From a checkpoint of a small transformer trained on Wikipedia.
Size: 10 layers, width 768, 8 heads of 96, MLP 3072 GeGLU, vocabulary 8192.
Architecture: LayerNorm before each block, no biases in attention or MLP.
Training: a variant of Muon for these matrices, 805M tokens, 6144 steps.
Each number is 128 + 32 x the weight over its row's rms, rounded and kept within 0 to 255. Layers, rows and columns count from 0. Numbers have three digits each. The size before them is the row's rms in percent of the matrix's.

# layer 4 MLP up, 3072x768, rms 0.0524, rows 2927-2970, columns 48-95
103:114073103099146168080114125147082158170139142127100103059084177114116108133146141146134123121189152157093091135134098148054146122144164124117125
095:145136129129072165160118105101115137112096071078133140153149146126092142096145164124066161104087120084124129066117162123112097100132139100120112
097:211169104121101206154104101114168173174140080143166141151123170130125141139152171083092087151087171137155170083139158129088138127130128106130143
101:097115131133197117130137140148170164117103127146105162133112107111080123094141155133106157081149139125176133127124183133148189140114106129106125
094:218118152133119119125189133130132131155103099101132140184131083102111133126129144138116110161100133147147096088106055112114121145128091118148159
103:092148138118154108166135118132074156117122119109131164129100157161071156113172107105131040115120174101070119067160060137184154121105147121149146
100:133084133069153124108148129090101170132171169127126139172116128153118146133068103145091101111139158197060199131132131099065097159142146147156132
099:169149144120121089175103035106145074162191126110126144137081174092111135135097178177126068134159174170123145133100098144081178098062068159127134
100:152101134154135200154128144142115178082130107151147122101086072105117113119164083135138061065095097144080121216108118135124141161107098055133136
101:142168110177169153122104083129154103083105149140108146130151102050094121144139062165089166173105120202149144151163149096153100060159111063148135
091:088110118112167100157103161176087092144080119113196136108129140177081106131111079114089100130172141107180147141133143175127138146195120115129079
096:190069152169098104141127084103154114140170150127188137116044188095130162116191134125062132171141092092187126122136060134139100122128087136135144
101:120159113123091104139162217111102078190121106097118104051123087165056096144150113125100191123171114108158134161146168129095115189137129151092103
098:100124165088124105191072097150107147088124090097104107105076126084177129150081125155086171113136228140165118106131120144138159094093139068140124
095:122089074123234132201077079185132114109087110130184177133119085176094121114122105200089129192150165089171119128110152126143154144140109155193128
099:164137098165133173177109082106181152132085097183100152083160202159082079067146129133123110154143137087101161168089164159134117173119183141158112
103:141127150110153135104115080096135103079121091138164132123136123131066079104148132106170167180148152087144065224134168059118162114117073105139151
101:166096134116083151108110127133125085116139143120149131123092124139163136113124116180128140124098089082130130152111118058101077125146094095147148
101:157141080150082135089127087146097101105196217139060138122073121144102162128140168091196118108081131122175116124105104131115083141066174144148161
096:169153078162150124077068123105142053093113104109141117115146119164080162138166130145135117119087091104099174151090091096155138125126120161143107
100:090142086191177120156152138093143179065113125106173103127127132115113133082127197182121127123126111151105152113049176085124113139121144122124163
098:125128112093121122075111145066118155132123108138146086088151142087113149190097134103122113168106097091081127094141108108162132130181166131165156
097:089202118125093093101117121116068124149090137084108138145138157121159167117119123138100125190123106132117083124100085173102110103097137148091113
099:130107130122119138090098140156113109096111105113119131070156098121104153095152141120135036039147168122145148132126143054146119131159092083110097
101:108051137163129129128117107149136156118097113096087163120142156146139100168146103073192120122156148201120099119084184157091177144074125111149151
099:165112118184151144127112159130123187112129067155071070131158131135144066186207164083171167184111142134099083151120097174148124081180164076203149
101:136149112110082063125150142057143142133126152170113088097085060111146072154190086089119159145143136076104104129107118168124061123133113121186151
095:120129143212110105130134082171112110104188163102121185080169132107134157084136136120114069110069176085085134110142141121075171106152103187120088
102:130095141136099124143134154170148101159068082098135099161129135118146124146135160137152107121144121042180146103077129098179082109084172112175146
107:126151119155143104126068111144134116105109168090111139097113173124114130130104168195114067155136112105150152129137144096132124173107148171101123
097:122156136139167133164151205136205102128130102105110115143123118183117140087115100099177178141117111163125104074105102092149111150127098115140147
105:135183096113147171162132109109167142114164162110154103155064120134102119122144114135112120081105165198095150154077166056140130103196159157141126
097:123177082134098148214068106131142122074114171128115126105096115160121110178115130175090058136124172119149167116126119049142149145160070111120112
097:158159153156111089114127128189153078073092098139161110180100131161114155123092178146133202097130087117066129114105148121126150153115101117121177
098:085085108144209153148147206115118176092138104141142144091140166096153140134144150139092134129119159119171171124159163134098130075129144072166086
103:141099167077105160129157181131155106092178113139131178118137138129137138139136032097121139158138144146138142134091103170128120116201153145135104
097:118095129127142163121155133086191147055115063118160185126146109129110135154131086153138137154096052141115099156061099151133146103213142116145142
098:106125095132119132162140199147093102092093085137170122152132130129135150108109107101144080053142097144169115136144149137193103090161142107078184
106:119166110118126089101126111086148144062091117069108185115117184105129077163055086111123149105091198122171131119105117103148162133160148172102134
098:053154152112109107106175113146147137116149082149102149125110155115133150148095137184127093136025192165124092149118111119152164099104176118119114
101:135186101146172238195107103192124098162150142112158118139132127120090165118120158124100074125071132172168163077178118178148112111140122136091107
097:144084128213142073110141110098157128098107151096092085145111139140173128138190161132117110162141125138070097088106122188113145124106109158210132
096:170135110127159180103110143117120142121090124105141134125135122151135118114075144081108147148090142146158120122136128142160159129164118166114051
098:136150119132036078164169124060087113144087090160141165088122092106081101165157101084114159036084168103063118171146132120149123099105122163139113
# layer 4 MLP down (transposed), 3072x768, rms 0.0355, rows 2927-2970, columns 48-95
104:194192080160159121083103199114136136153055149111082106145129202094168158155116154114174096162102144161092075151081116120162120143146155151136189
097:084152154115151103089134166109164096159147118173159122060113178112075085063068177112159090150167117120091103152134086143108174122100154131163117
096:151128128170183165143175136170081147135101052139151164110112160103135158197061119131104118110102169102149125143091123086142161101136120118150184
105:127121083168129137152138164088090132127114189152120123148100116106090153062152192107165175109115115163147112121179159120108132123133105040129097
097:118100155133078104146077118146161158105183061100107100131175130148105169142121100167108107125117102143114112097166136146086180112162146083127156
100:102116161166124096140154104156149109084117143104136168154109110132139103085148106095117155138073185058076158077124103111135097074128093146145141
103:105138182086141157141151190158152169132110193124093138131181160079168081131133162157156155114164121183134095136131108132161164141134116128122122
100:178157135154153133155103151192137158205130115090088093129129082194097119119173140172099147130080169156100110081141119107108110178145151172126142
102:079120239112142071134132151106134123165102098163128115146093164121173158184163162108156130129098194131191165090109082127142133129083134157072107
102:133106105140147137102197142146150089167168123138169158084065140134172125110112155122132169109140153071112129114152087143154147078154109119110058
094:134107067166121159123184141104157141195104147130122093115198117128101120120172108171131112159145057141138156175061107146150170116080158163106128
097:160152144141122132112172107114132139111110148105137059142142094149104152133146057105157144111063055112099172069130106117105158108086130112152112
104:157130093113138153091157161104104160184156132142058146141134126163119103139150116140109162134185145118166152157120112130083138105122123112103158
100:145109125107129105148132137105159127071121097144139087116160090128145129139133128152162115176115124147185078108150104148211118141167097200126106
095:114151084182032105082157134157164174150145081172097097105143131154146127097163118108189104078135113111132129107131131162150122097110131118107153
096:164187125159149178144051146072107107150111142131131143070127108156072123146158148075108120159130078145129141140127132150070114158151155154167149
102:180130164085155173069147152146118125139141153162144142135121141109122120158120148149110156166201148082181130139100128139088118030084107147114118
100:128104114113137170158131184089151106121132204209122166131146169146129169080138150134110146123167163191144163108119132120165076111127135094103137
102:125137061118129114134077093159108100193163191096165115176145098171145129142107139121149159147109082169137098132099106144107156117127112145131172
099:199100099096166144108131116159175122131203094162112144142104093161106161144139115113089127148128123110135074092113163144196129157067130089118055
101:114099195133136139146186132150174182111084126153128123159159152120105155089099151132128130141128151097107168109132099113159134159054123139132176
097:125147128103165135162165136068110182105108157098190137100135133098130162120120156058154143108139118126129119124127127075104116158136106113117181
095:097093125168064123183088174114134111185098126121083131117101063085130105105128182137113135115154155110160067105102084151125187145137097155101108
098:131079126151176146115161155122172165113158099090132060119145056075113171141118106062136140138100120121090139127098183165067140107091128077160122
100:145119127163196150148125163166178163107129147179117128128083125117180126116132127164160099113136156079068137199084151134240156136115111160113180
098:098155105184107145125112148086124090073118100114094085175052163173158157113095121139137132119148200143151102110134152130112129118142116138123087
101:132158138146130147124153105136166128181138135119172150106075103102141032128113093149178163147086143179132152098079114069127087194119084152194132
097:075113113135118058085175151145160154140134103149130178127142130103121137140170149126117169094168140077114156115113109109087121135066106149144146
104:175172116048094142089109105139141098121140118177087086145171120125127099114073143175169135168121095100115155142113105091120105072110142126144112
103:135140202122146086121114127129134118136046148117109141117122161149156164141144118134176104115119154157150144143128153107106135139123132096154129
097:083144064165143105106109108071156147178087114082124179125080152168130081116092112143133103164129100157106133176091152106087123160120152091126154
100:094140113108143139117110124110106157120084086116154154173089138121061140101173116162105106109109120179171126179128150126175165108169149157128135
096:103157180105134151135135175171159096116077093128128114134128076126139150107143141120109069159124149133135097130105102114086152147162107118183117
100:113120145113108090141121132160120136148117148048142186116139123101154143095081111102144123093108088171153173102118147065126090104111099139116087
098:145108176097196201152143129078110153129078108146108143151124113133161082140135135146165104141121066139108117131098141112212074120149064160160102
101:129141138159146126144088092133182144076141120145091125158181035219156107103145155179141125082107172092065118105126135148178070129137082175108157
102:098109176124104101106142115100144113121165156180113125135120141089132107106151103097080119121131100083116101078143128199143201111165129133134198
101:115110100127090174151063051137123118147105144169076143102141163092132105108121141137155112106092167146114151103114096064108115158147178091095184
102:091080119108127091163148137145125137042101104099137151108152117131129132101079133155105147143139111114098151123101137124117099127156159115098188
098:098126122126214104162145128201172097141119147154134119151158188114083125209123134122117153187129134108089086210183170144175118144138090131163150
104:154102118090090137119176197101073140146113144177180103164125135161110141065120062118092142127143143127174147145107094064099103176118140130143100
098:104111100178063113198109125192134208099104115143110146099090077115058072115049124103145137114094132120065151108104161121135133134136155159153139
097:169133127114059107135150129133111165093132103103115115098146117120122144145194146127084105130182116118155114177125144160123130118128100120160181
100:180133152082149115129124104155158126101092143062104059153077153136145131150137171151079140132137088061125102136093133098133157125072104139141109
# layer 4 MLP gate, 3072x768, rms 0.0503, rows 2928-2971, columns 48-95
099:157112055069100138145171150197084087146143139080103122166121125147189136145170077129130206106167177117137120091106113108109114158059153154140149
099:132084186150097140094112144119119110174110096089107108099155130070117118113101175099094145151082125106164154160151174147087158145124129129110131
100:095122107144142142138080098188106152145077222168083103084096096147082173114104154106093120114146167125142119109160150049077108154162100139098156
100:105103106157163123132119108113096099200142098184123107195117139148078118131105123122067191143127150091159144068140102122126162167149097118181174
100:114107134108112137132125198173116121144127153136144158073210108148127124202102160151108146160202125109114092096104137168152115165094155106089065
104:166054152190071154041105153126132130121163103187105153115144171107128180107180125128131118119211169107059118130139100104157153152142137117116193
099:132149188106244119138167079078135129118113152093125113132139111124202170131093137147154152089134108143175143078088135164144134081188140144129126
100:139185150124136154059179095151089114099095148140105127146153120110154163066128092123097211156120137073188095063127162114137099134135119134144098
099:094130125120092092123185131140076138113162174101133125156168076178088116156158093097138137162135162147092138121088127150131128132112148121080106
092:151102021165133179137165144141134110135156134115096141195171091138146135100160089185106159130154123160108094147109101169129148119199132114135073
097:164159170157115096188138134122117094121110058106166068090109154142118190155127075157141122165053116078125108064157129141125166101107150164200070
097:133090146078101149144093079102126172080118160165157143181135155077161135109122128134124117170110112150115095122113129105135154088142136091141156
101:154093134141103151140105145144180126097073136100158148133106074083130117162143118099105138090146090160107181106135085154111111116171107164161146
098:155110146123123134156110155122117134161092113106096203098122186133132116126100112126102089136080135073132119122113120126142159165110148151140141
097:121089139128074116099151079151188147155121115130105171113174118146058088114179103129076134149184104135090129146091143164105156159100178092129152
108:163114113086170126124100220092125177135156122134057101147147149138160145131124119087141115100136102086142047158169167104139084118120138141135186
104:114137081095131130135082177145107154196125059163115134088125157088100069123147126137141128150123175130125136097106120161113108143091141086118096
104:171083118118104112086141150137126129165162132085150156148118150177125153089139125151169153150100166113108117144124172105125171125161151097116109
102:075084154179133126170166120151138158125158137124133124177096088134141144109128082127081172123115176178140106136084169131174162147124156048105122
102:128083115104160115200151122107150117113130148159106191154105139137071145100084107037093142119104116151089114120126130136113110118141134102158164
098:184066121119093179099104135137095136148137106180058083140103093126145111153153132156133113165187150098127123167123099127206136158117129118124177
100:077110142144144146096166130164146142160140115143135093160110196090144177096085146099116074173098063160153101162120168059148074169124164151135125
102:142131115116081129140118111110149120190174136159072119145120149072112114180133114122077020167064075090149152136123117109106114127164183200123081
101:116129175142125108103112156125110152146118203131096130104146128128117097129067115148194119101099156143132079081148170124081081130155140124093094
099:132135104147100123149153088154109112132146151214158093126145123109112158062171045063167155148135160154100139095152114165150188088131092173130145
102:141112168112168105075086174094082131071110143126093135114066150120143097109123096136121102123146088114082171138048096107139061081085093161130134
099:113187155124111137131117150108084145117115119137170117148110183115144101200124127152125087090124091185149089108101103058136120117195158094102119
099:175121106172140128162114163066094079112074103069132096181158172116111168129099162141081129098167098132159110074096142083141113143157184082169072
105:142151146097167131175123118123196058113113117069135073116095140169177164124158108134209056106113143130132145145113158105147193146115112138131134
095:117145134134089125113093114168118100116067156136168140120179108100123091122175143173123105109109071128149154155089110111084138121106149172118153
099:114120196130162067135105117110161091147080103121095067124116156111063132066125160083091071075120200072095142089144093100120136181080122138135119
100:158061165082110101088182141057106085079072161104094112153146167102118138114094082123096160165119154134117089119115168099093141110113129087179136
100:168110103116152162116095137103095155126161101135160078139082175135135082134151110136126113121120128118130112085101079101187132141106136114164175
099:126115143134192063131116135118136168095053140107177097110117111157125148099168138140055077116154129117147146125145174077134181157105143134095076
102:164093129150081118093120102109105127141081150117117151123125107165137144070092168194109083110149109076090134161160123139109086198196152125112146
097:059107172200190106098120121101172108084102119096155133153111074138126113088111134147192132112113086119104133154139083174078123127166088113115171
105:198139097116121139128126142146148116082154167146108139099120155112181165122163117193182114181161069102138172079109102098152123107152152105178120
102:112103133072127161086044109170108106164117168100116119161127112081183121140123141148092160120132118109110091111108135142150117075144040102185109
097:117147142113104091180120147102136164102089143069139173155151088160156142167143162095110143127134138117116128127104107149135029149137126153172141
102:103106107106165130139138119117157059101169097131090129085068154171177099132144147210159170117145223126102140156088109138138112098182116171116111
092:097127160154141146147152150149174130095124099107147116106123130115096102169113084156143103111084077106116118161086139089141130121080074115142127
097:184154101122143065166212141200128083110127132100151149091148066182146121172140102113093094135096109166109092165106107141141176118110175147129098
103:058159170215140120168096136136126118123177113125149134149115122077151188094179155110115127101107105131118108147168142138201203156128102177145112
105:104211120137094053096162118092126121054143104143104144092144123107142117103122130164091115090107130117102124110213114147152096091157083161168123